{"n_layer": 9, "d_model": 128, "n_head": 4, "n_kv_head": 4, "head_dim": 32, "d_mlp": 640, "vocab_size": 1024, "activation": "tanh_gelu", "norm": "layernorm", "norm_place": "pre", "norm_eps": 1e-05, "positions": "learned", "qk_norm": false, "attn_scale": 0.177, "bias": "all", "tie_embeddings": true, "parallel_block": false, "init": "normal", "init_std_qkv": 0.0576, "init_std_o": 0.0715, "init_std_up": 0.0824, "init_std_down": 0.0824, "optimizer": "muon_variant", "lr": 0.00522, "lr_mult_o": 1.0, "beta1": 0.95, "lr_head": 0.00723, "grad_clip": 1.0, "warmup_steps": 200, "schedule": "wsd", "decay_fraction": 1.0, "decay_shape": "pow", "final_lr_fraction": 0.05, "batch_tokens": [8192, 16384, 32768], "seq_len": 1024, "doc_mask": false, "train_tokens": 149000000, "steps": 9368, "dataset": "wikipedia_en"}
Each number is 200 + 40 x the weight over its row's rms, rounded and kept within 0 to 999. Layers, rows and columns count from 0. The size before them is the row's rms in percent of the matrix's.

# layer 5 attention query, 128x128, rms 0.0574, rows 95-127, columns 0-127
076,225,126,198,201,199,139,231,204,232,197,235,238,247,204,232,201,158,182,227,207,170,149,188,245,235,245,177,248,184,209,217,189,150,227,192,189,122,188,196,148,210,175,185,184,196,173,234,193,307,245,226,144,213,199,198,239,181,228,174,269,229,131,268,247,188,119,165,246,184,195,213,188,156,150,204,253,159,234,162,215,164,215,195,142,87,200,179,277,147,223,266,200,192,156,201,257,132,235,197,141,282,173,159,240,120,196,166,219,187,239,164,226,204,213,228,166,194,204,237,216,215,172,334,216,195,180,157,240
105,199,266,166,169,250,244,213,211,156,174,198,257,129,187,143,233,169,218,201,182,89,223,156,179,151,165,209,272,183,251,231,240,222,160,241,189,234,112,174,197,176,238,211,254,254,219,219,161,167,184,229,166,184,209,252,158,143,223,265,269,166,208,183,178,232,218,175,285,176,184,187,192,174,212,172,180,217,173,246,269,175,212,274,251,240,188,214,224,154,152,182,226,254,179,131,203,219,197,136,163,195,198,165,226,226,137,201,173,209,138,200,202,173,260,159,140,122,220,286,270,237,202,206,197,233,270,178,153
108,132,193,207,189,215,160,196,131,250,173,147,219,186,207,284,289,132,163,265,190,159,242,200,221,154,244,315,240,215,210,230,233,216,285,221,191,194,251,180,215,169,116,229,183,201,241,171,191,156,243,200,233,138,250,148,229,203,201,176,219,187,216,232,230,177,162,195,204,207,196,248,254,193,209,182,245,176,209,147,152,148,201,194,164,229,226,233,261,122,187,223,95,198,171,159,239,242,176,226,182,221,173,228,202,188,209,145,157,221,216,252,177,134,194,137,262,209,223,258,192,299,173,137,168,186,180,193,174
107,193,237,217,192,191,159,134,175,226,277,181,240,188,194,184,198,219,223,124,167,186,264,198,168,247,273,190,224,210,168,248,180,201,216,229,252,122,154,173,232,226,256,208,218,192,262,144,172,173,161,232,218,203,208,143,227,170,259,191,209,194,204,214,160,173,232,232,218,97,156,205,228,89,197,233,237,148,147,172,206,192,195,208,216,140,209,262,154,224,224,215,163,165,211,275,213,328,208,147,115,137,235,243,180,186,155,227,292,226,171,178,190,182,237,176,248,213,209,165,237,148,199,202,142,186,203,192,258
108,186,153,173,250,135,201,199,170,200,224,176,264,162,143,171,237,245,234,161,270,172,159,163,186,271,176,96,204,196,261,158,204,213,196,153,299,206,199,179,135,130,148,270,270,226,238,198,234,188,196,203,130,148,233,163,185,180,174,264,278,204,156,172,213,203,151,223,174,236,186,282,227,215,225,266,203,211,167,173,239,179,249,122,200,172,231,184,186,222,136,211,236,240,242,209,171,165,247,147,210,220,202,228,201,242,160,145,228,192,155,287,195,224,202,197,285,201,166,220,147,167,157,199,214,209,208,198,247
108,224,186,207,195,206,242,195,228,202,139,289,264,187,210,280,172,221,193,199,157,178,148,144,178,176,247,242,130,169,192,186,205,181,178,158,246,137,214,164,149,130,265,232,235,158,203,195,134,229,243,242,229,127,263,197,168,240,129,250,224,239,207,193,238,221,173,221,201,157,244,184,185,232,236,192,210,166,125,247,164,134,215,221,208,300,182,194,141,239,237,213,170,168,247,128,182,211,168,146,151,247,189,126,201,156,202,249,208,170,316,259,157,186,212,234,242,219,187,221,213,142,238,179,201,188,221,216,207
106,228,226,207,213,160,193,236,183,293,240,247,300,285,175,214,235,135,147,180,209,155,192,240,172,249,256,170,218,164,200,205,158,199,113,213,147,235,183,179,168,161,176,214,206,215,222,204,161,200,194,206,219,147,130,262,191,232,186,207,164,221,175,162,269,190,148,156,200,204,168,92,204,257,222,176,189,260,212,196,214,184,190,197,144,218,269,122,247,252,245,163,135,238,149,253,228,244,237,217,177,183,196,221,192,200,131,176,197,202,133,182,124,177,287,221,145,233,255,167,224,196,194,206,223,216,222,274,186
110,192,198,129,235,187,189,233,164,157,201,117,253,193,163,250,204,180,197,195,224,185,179,187,145,152,232,172,189,201,217,251,103,222,204,160,193,148,185,129,203,201,186,215,162,305,139,225,225,206,181,175,205,257,221,248,186,240,204,226,127,182,262,238,261,182,208,210,244,206,158,186,158,222,246,309,179,146,160,164,127,214,189,243,206,205,166,199,266,122,172,191,206,193,176,215,222,275,157,180,273,227,167,236,112,169,216,282,239,209,267,198,226,253,233,169,181,198,211,228,194,181,202,136,239,153,265,180,225
109,245,192,210,117,226,186,214,206,197,194,200,184,247,222,183,143,267,156,176,196,268,193,230,200,184,174,119,212,236,131,220,219,198,255,203,129,239,149,218,245,192,122,191,246,254,156,129,244,185,255,212,187,147,220,227,237,176,124,234,172,285,153,174,224,185,205,189,151,184,169,222,228,204,213,244,188,209,217,210,227,251,206,238,257,217,122,221,190,178,164,184,137,223,179,241,221,210,189,238,188,287,201,197,274,166,144,203,198,139,276,202,155,139,230,127,245,117,179,203,236,233,146,265,207,160,227,265,222
103,92,188,223,206,245,202,181,230,259,187,86,178,139,226,282,197,173,189,240,219,197,228,187,164,193,193,151,189,175,159,213,198,147,250,249,204,194,200,172,178,196,228,188,230,225,166,205,141,240,181,195,163,232,220,280,243,248,195,178,199,161,127,217,165,280,177,220,135,202,234,299,222,208,153,160,219,164,141,242,205,208,230,217,143,191,252,156,247,213,172,167,131,183,169,221,170,241,177,240,176,177,205,163,300,218,220,174,242,98,250,238,245,227,213,250,194,132,185,228,221,142,241,263,188,207,220,190,231
107,231,168,205,215,134,295,256,172,155,239,186,230,243,247,205,194,189,153,227,143,142,210,176,226,178,269,197,274,173,180,214,128,133,192,213,185,149,219,164,205,284,109,149,175,248,190,187,153,138,199,218,159,274,160,151,193,219,183,241,207,201,120,205,136,173,198,219,241,111,178,202,214,229,198,159,263,246,142,264,221,234,229,191,237,211,135,190,163,212,199,191,214,238,215,130,205,230,249,221,235,146,206,191,201,202,209,191,222,194,242,221,216,244,218,206,238,213,170,158,159,281,194,262,252,209,167,149,284
110,220,125,226,207,147,235,137,279,188,248,222,247,159,224,178,184,173,174,174,258,176,170,242,195,282,189,291,156,198,212,206,230,278,151,203,125,201,127,177,188,227,173,180,193,244,247,195,187,225,230,229,204,199,222,189,211,185,162,209,204,167,159,232,243,200,203,215,271,232,165,185,253,158,172,191,213,179,198,229,151,174,155,216,269,209,254,176,193,118,145,165,251,101,232,195,256,138,243,245,200,236,206,145,260,268,181,137,252,221,276,260,192,190,192,180,180,154,191,203,193,229,183,141,172,174,162,110,197
103,204,173,257,153,197,149,151,191,195,202,128,222,221,197,199,197,243,332,283,147,185,163,236,177,183,156,267,148,199,170,265,171,211,108,158,176,230,170,248,207,181,157,180,157,190,222,217,225,240,103,185,201,185,141,166,157,135,172,204,224,167,168,211,141,244,226,234,192,236,136,237,180,216,224,226,254,304,182,159,236,217,210,277,119,259,121,220,195,194,248,200,176,175,223,178,215,245,231,204,219,179,232,214,223,207,179,232,216,178,197,310,212,242,174,220,215,206,195,236,226,189,158,228,220,176,179,223,149
107,213,186,191,175,160,98,134,203,204,192,185,174,216,189,195,179,162,220,194,229,160,221,137,180,223,255,247,245,95,221,206,194,214,253,260,244,126,210,196,132,267,189,244,185,229,128,220,203,154,115,242,188,221,170,281,205,235,194,224,246,240,257,207,250,210,86,232,176,192,128,195,231,248,165,110,166,152,214,123,209,193,201,197,181,212,152,233,194,214,204,191,245,238,178,238,263,168,201,186,216,229,260,172,192,260,125,219,227,141,226,261,194,251,232,127,217,220,192,190,204,218,233,224,186,210,212,244,192
102,142,219,232,279,196,180,161,225,176,171,207,240,186,214,220,141,198,212,228,192,144,126,173,193,113,198,141,154,166,270,187,260,105,276,194,219,222,180,178,263,183,174,213,138,164,211,162,156,281,193,252,211,180,141,249,224,131,158,173,196,192,216,153,160,229,186,149,161,186,211,171,208,228,191,222,209,209,286,230,220,176,226,202,231,213,159,232,203,200,217,145,204,179,247,281,173,271,200,224,215,243,112,177,170,287,171,181,146,256,243,195,265,171,233,177,230,268,248,186,223,258,163,209,222,185,226,156,224
108,173,161,259,190,207,260,195,200,191,259,158,193,205,111,194,245,112,194,180,230,217,221,224,235,162,219,215,105,192,247,183,207,201,154,183,237,168,266,237,246,209,202,234,243,139,152,112,231,148,150,230,129,168,297,246,205,150,207,204,238,188,156,171,145,198,230,222,216,205,172,128,283,194,165,186,195,221,199,235,229,188,238,184,205,214,185,211,213,186,203,232,205,96,149,225,218,208,200,232,201,227,199,246,123,168,156,205,244,181,251,161,234,192,251,246,208,131,188,182,191,187,284,220,255,275,230,208,123
107,291,194,238,208,147,187,248,181,271,190,208,212,174,236,249,183,196,217,197,211,236,272,151,167,162,213,167,209,269,231,184,183,198,233,215,276,119,189,183,165,223,133,235,200,180,227,249,184,242,211,163,251,137,186,143,254,119,194,240,219,178,233,163,221,251,230,142,221,206,234,167,190,160,193,170,202,253,212,216,256,212,183,196,104,205,174,223,234,177,279,184,224,207,194,213,179,160,270,219,249,239,209,181,181,163,187,155,264,174,252,209,233,223,119,162,90,129,158,137,233,209,210,248,247,147,166,150,203
106,149,201,132,241,288,249,206,221,209,190,206,269,164,227,135,223,154,191,222,194,232,197,239,163,291,192,141,274,189,218,128,203,156,247,143,127,164,222,166,184,238,232,172,187,137,239,271,241,240,197,183,145,191,233,137,179,130,278,275,181,214,180,213,265,169,222,133,200,176,127,177,240,215,184,140,215,167,250,272,149,229,150,197,149,187,189,209,184,169,219,208,120,245,221,229,195,192,131,161,223,208,218,180,193,240,173,284,160,137,237,234,172,216,206,222,213,196,211,210,234,243,223,235,195,180,207,213,195
109,158,150,244,126,247,198,118,206,191,268,209,120,200,239,248,159,178,153,205,253,235,188,214,232,187,247,200,224,173,256,194,184,143,252,146,166,221,211,165,218,200,265,227,229,225,218,228,274,249,207,163,223,151,226,219,159,150,175,210,208,217,217,240,168,126,231,143,235,197,203,236,251,207,215,259,167,243,100,165,244,167,165,221,245,233,211,180,201,243,224,226,148,201,187,237,159,140,221,203,264,158,183,78,149,192,141,201,212,134,180,182,144,217,233,224,229,179,264,264,197,228,144,155,201,227,218,148,209
105,169,213,204,181,169,130,160,199,173,209,223,176,191,195,216,273,250,179,187,165,259,214,151,210,186,171,229,209,199,204,196,173,186,201,142,193,166,107,197,125,179,221,141,206,171,219,236,230,149,161,273,171,295,157,165,203,219,106,164,235,236,159,151,242,203,199,208,211,216,260,188,213,185,193,167,143,226,168,209,123,220,188,194,203,214,152,218,241,199,187,283,214,243,212,266,190,271,182,223,261,184,206,235,194,217,151,198,239,280,264,253,195,101,254,279,186,225,163,250,223,208,282,188,218,215,145,136,134
108,248,154,177,250,146,230,271,163,231,172,173,193,210,188,156,163,175,225,144,181,263,231,177,211,224,181,164,139,215,222,198,223,188,221,287,220,150,259,138,183,181,228,207,253,201,145,192,146,205,218,192,152,233,202,176,157,233,196,122,138,159,165,242,178,319,179,238,203,161,137,208,162,150,211,204,135,305,181,187,159,177,168,174,204,210,233,237,227,213,187,256,193,196,227,193,188,156,158,234,217,186,253,162,186,245,189,217,141,211,239,229,191,198,250,227,164,184,277,209,302,320,161,167,197,187,186,194,249
108,162,262,246,200,246,227,171,259,219,266,199,226,230,217,218,196,206,153,269,208,262,200,199,218,243,161,214,216,146,237,207,136,238,208,195,231,183,189,195,182,178,214,236,186,177,107,202,216,143,154,180,201,170,225,127,212,171,139,243,148,193,177,207,230,307,235,217,191,192,236,224,185,194,248,188,226,204,202,122,177,191,221,165,182,156,208,202,127,185,210,107,220,252,256,151,197,229,234,246,158,176,89,148,186,256,266,204,267,174,168,201,189,145,199,184,192,177,167,130,249,254,226,135,205,164,274,275,159
107,237,162,177,171,247,182,151,179,197,210,232,173,241,197,205,243,147,201,144,155,214,121,140,155,241,136,180,263,226,221,162,199,125,170,145,224,212,249,165,213,238,176,197,206,126,215,282,160,182,232,282,155,236,246,260,218,245,208,203,171,201,238,221,197,241,156,214,158,206,221,202,166,118,184,221,301,229,149,135,229,262,142,276,230,246,168,173,182,203,212,172,132,162,194,209,184,141,249,212,171,266,184,193,188,136,228,167,240,286,168,225,213,185,214,184,169,219,197,199,182,301,239,206,199,175,232,243,192
103,167,209,168,172,192,266,174,185,258,170,169,164,231,204,211,239,165,225,129,259,242,250,160,226,194,189,198,229,206,258,288,113,162,203,209,185,240,205,227,212,217,198,224,143,149,131,145,127,216,197,211,263,134,208,201,167,182,156,280,266,115,235,231,190,139,229,210,196,172,232,207,235,238,104,206,182,232,192,178,205,217,117,209,233,224,201,226,225,214,237,202,209,262,198,191,206,186,177,187,165,247,167,203,249,247,208,207,208,274,207,227,125,213,182,309,182,190,209,198,225,131,158,132,210,107,174,202,241
105,201,216,225,245,177,197,172,193,200,210,158,221,199,175,197,212,185,209,173,225,248,178,211,249,184,200,158,205,212,207,275,222,185,193,160,222,180,147,134,235,128,170,156,245,210,191,264,181,206,163,267,201,110,250,201,189,129,248,170,218,302,179,219,252,204,197,231,160,201,206,222,200,236,182,173,213,157,233,260,263,226,233,234,165,107,177,180,249,257,205,159,232,169,226,203,241,148,187,214,104,45,184,158,186,126,193,241,197,202,198,223,205,264,189,187,196,225,222,278,195,276,221,127,223,186,129,199,225
104,237,218,249,228,234,137,165,161,181,191,225,171,275,222,156,219,141,262,169,176,199,229,187,195,170,168,122,164,293,227,147,269,171,179,283,203,187,211,183,158,187,180,177,168,222,246,179,125,159,123,195,273,188,248,175,153,179,144,285,135,316,227,274,210,179,190,224,226,174,179,157,274,262,211,198,191,220,166,173,230,218,224,179,199,176,197,183,165,166,189,217,160,163,191,188,208,214,199,252,301,174,139,192,275,257,205,239,210,195,219,155,207,192,138,225,163,176,244,213,175,177,227,210,182,208,260,199,180
104,185,244,233,208,213,151,234,253,205,210,150,250,124,224,107,264,265,172,214,246,120,194,194,211,193,164,238,159,196,221,217,151,144,222,229,211,191,283,251,123,188,172,196,263,195,177,217,288,162,268,235,236,170,214,232,123,183,190,186,184,177,207,267,170,166,146,242,229,199,277,184,184,204,220,194,235,208,227,159,261,217,193,171,204,205,159,211,168,122,256,220,223,193,192,206,182,245,199,193,202,184,102,243,207,166,198,257,224,184,233,193,110,206,233,216,130,176,220,211,145,227,113,249,127,188,184,208,235
107,197,218,251,163,210,254,157,151,168,154,204,221,219,225,179,134,153,193,200,140,179,139,148,213,263,131,194,164,196,200,179,247,206,162,177,242,257,210,167,155,187,169,179,230,238,196,298,217,191,219,210,217,240,178,113,206,209,205,193,248,305,233,212,134,166,225,212,166,213,170,210,212,207,131,212,255,175,216,237,189,165,257,226,216,220,264,224,309,219,242,227,230,269,147,188,172,214,209,213,131,219,239,238,165,194,204,227,276,159,210,213,230,175,224,161,164,164,260,75,198,165,128,166,160,188,246,181,200
104,269,198,183,115,190,165,199,181,141,120,205,226,215,233,186,195,198,68,227,195,174,205,222,265,192,192,143,189,202,185,250,197,213,181,177,206,202,142,148,134,259,152,210,138,188,260,201,163,181,224,163,211,169,210,236,203,200,191,170,225,133,199,256,215,238,185,277,244,263,180,285,214,208,222,207,262,240,272,182,196,208,183,177,147,191,241,232,149,238,272,274,201,152,250,257,161,190,144,149,203,164,224,185,214,213,184,188,167,212,205,164,198,204,236,225,247,142,186,179,136,192,283,152,175,196,303,194,228
109,232,159,168,210,186,200,189,210,237,145,144,256,211,153,130,188,200,121,173,186,256,140,164,181,154,242,258,196,168,197,230,164,174,195,273,230,213,149,174,175,220,232,167,241,120,187,131,211,214,203,221,223,178,255,191,298,183,256,239,212,324,125,233,176,153,226,192,190,221,163,233,110,184,218,210,294,219,192,161,184,123,174,179,142,233,195,184,193,189,160,155,270,291,176,242,261,174,188,230,243,191,199,198,170,195,219,178,174,240,208,186,230,245,149,258,208,193,222,221,249,183,163,242,243,195,220,206,164
104,192,231,263,143,155,128,197,207,159,204,260,311,100,168,213,155,199,122,162,178,206,249,172,207,205,228,193,248,159,251,169,204,207,196,207,219,198,274,233,180,68,201,114,168,233,246,207,228,195,218,128,152,180,215,285,184,244,270,216,208,170,173,241,124,218,263,226,193,192,197,192,212,177,194,171,218,237,148,196,172,230,209,160,224,144,195,250,230,235,225,166,217,231,153,198,232,183,194,193,243,247,220,183,259,207,217,180,211,278,224,218,180,224,129,173,205,221,232,150,161,189,220,177,267,165,146,237,174
104,216,190,222,159,187,236,158,181,177,188,159,250,206,137,206,243,224,194,159,201,174,259,250,185,120,143,145,213,217,124,254,238,194,163,202,236,183,256,220,186,223,218,189,277,252,270,264,213,210,177,154,235,183,158,208,252,217,189,169,162,199,159,246,158,179,181,152,162,153,205,185,241,185,148,211,170,119,203,191,213,227,185,167,166,244,151,166,136,162,269,132,248,179,214,206,203,134,192,197,203,242,274,140,121,241,193,189,219,207,242,201,243,193,176,284,226,246,172,256,253,266,193,152,162,192,243,305,236
111,204,177,233,182,210,158,175,212,152,182,177,273,224,183,182,191,152,183,138,263,211,133,200,183,224,257,203,147,282,285,250,211,190,236,210,129,143,188,240,219,207,209,172,191,181,179,188,240,197,178,227,226,216,173,145,214,292,236,197,255,213,211,238,108,206,199,137,261,199,281,234,191,223,209,243,184,241,181,205,251,210,199,202,195,277,189,205,229,145,134,248,132,220,223,168,129,141,190,221,123,185,200,188,182,264,178,147,215,127,181,135,238,200,228,167,174,252,152,196,213,193,266,237,195,166,152,287,156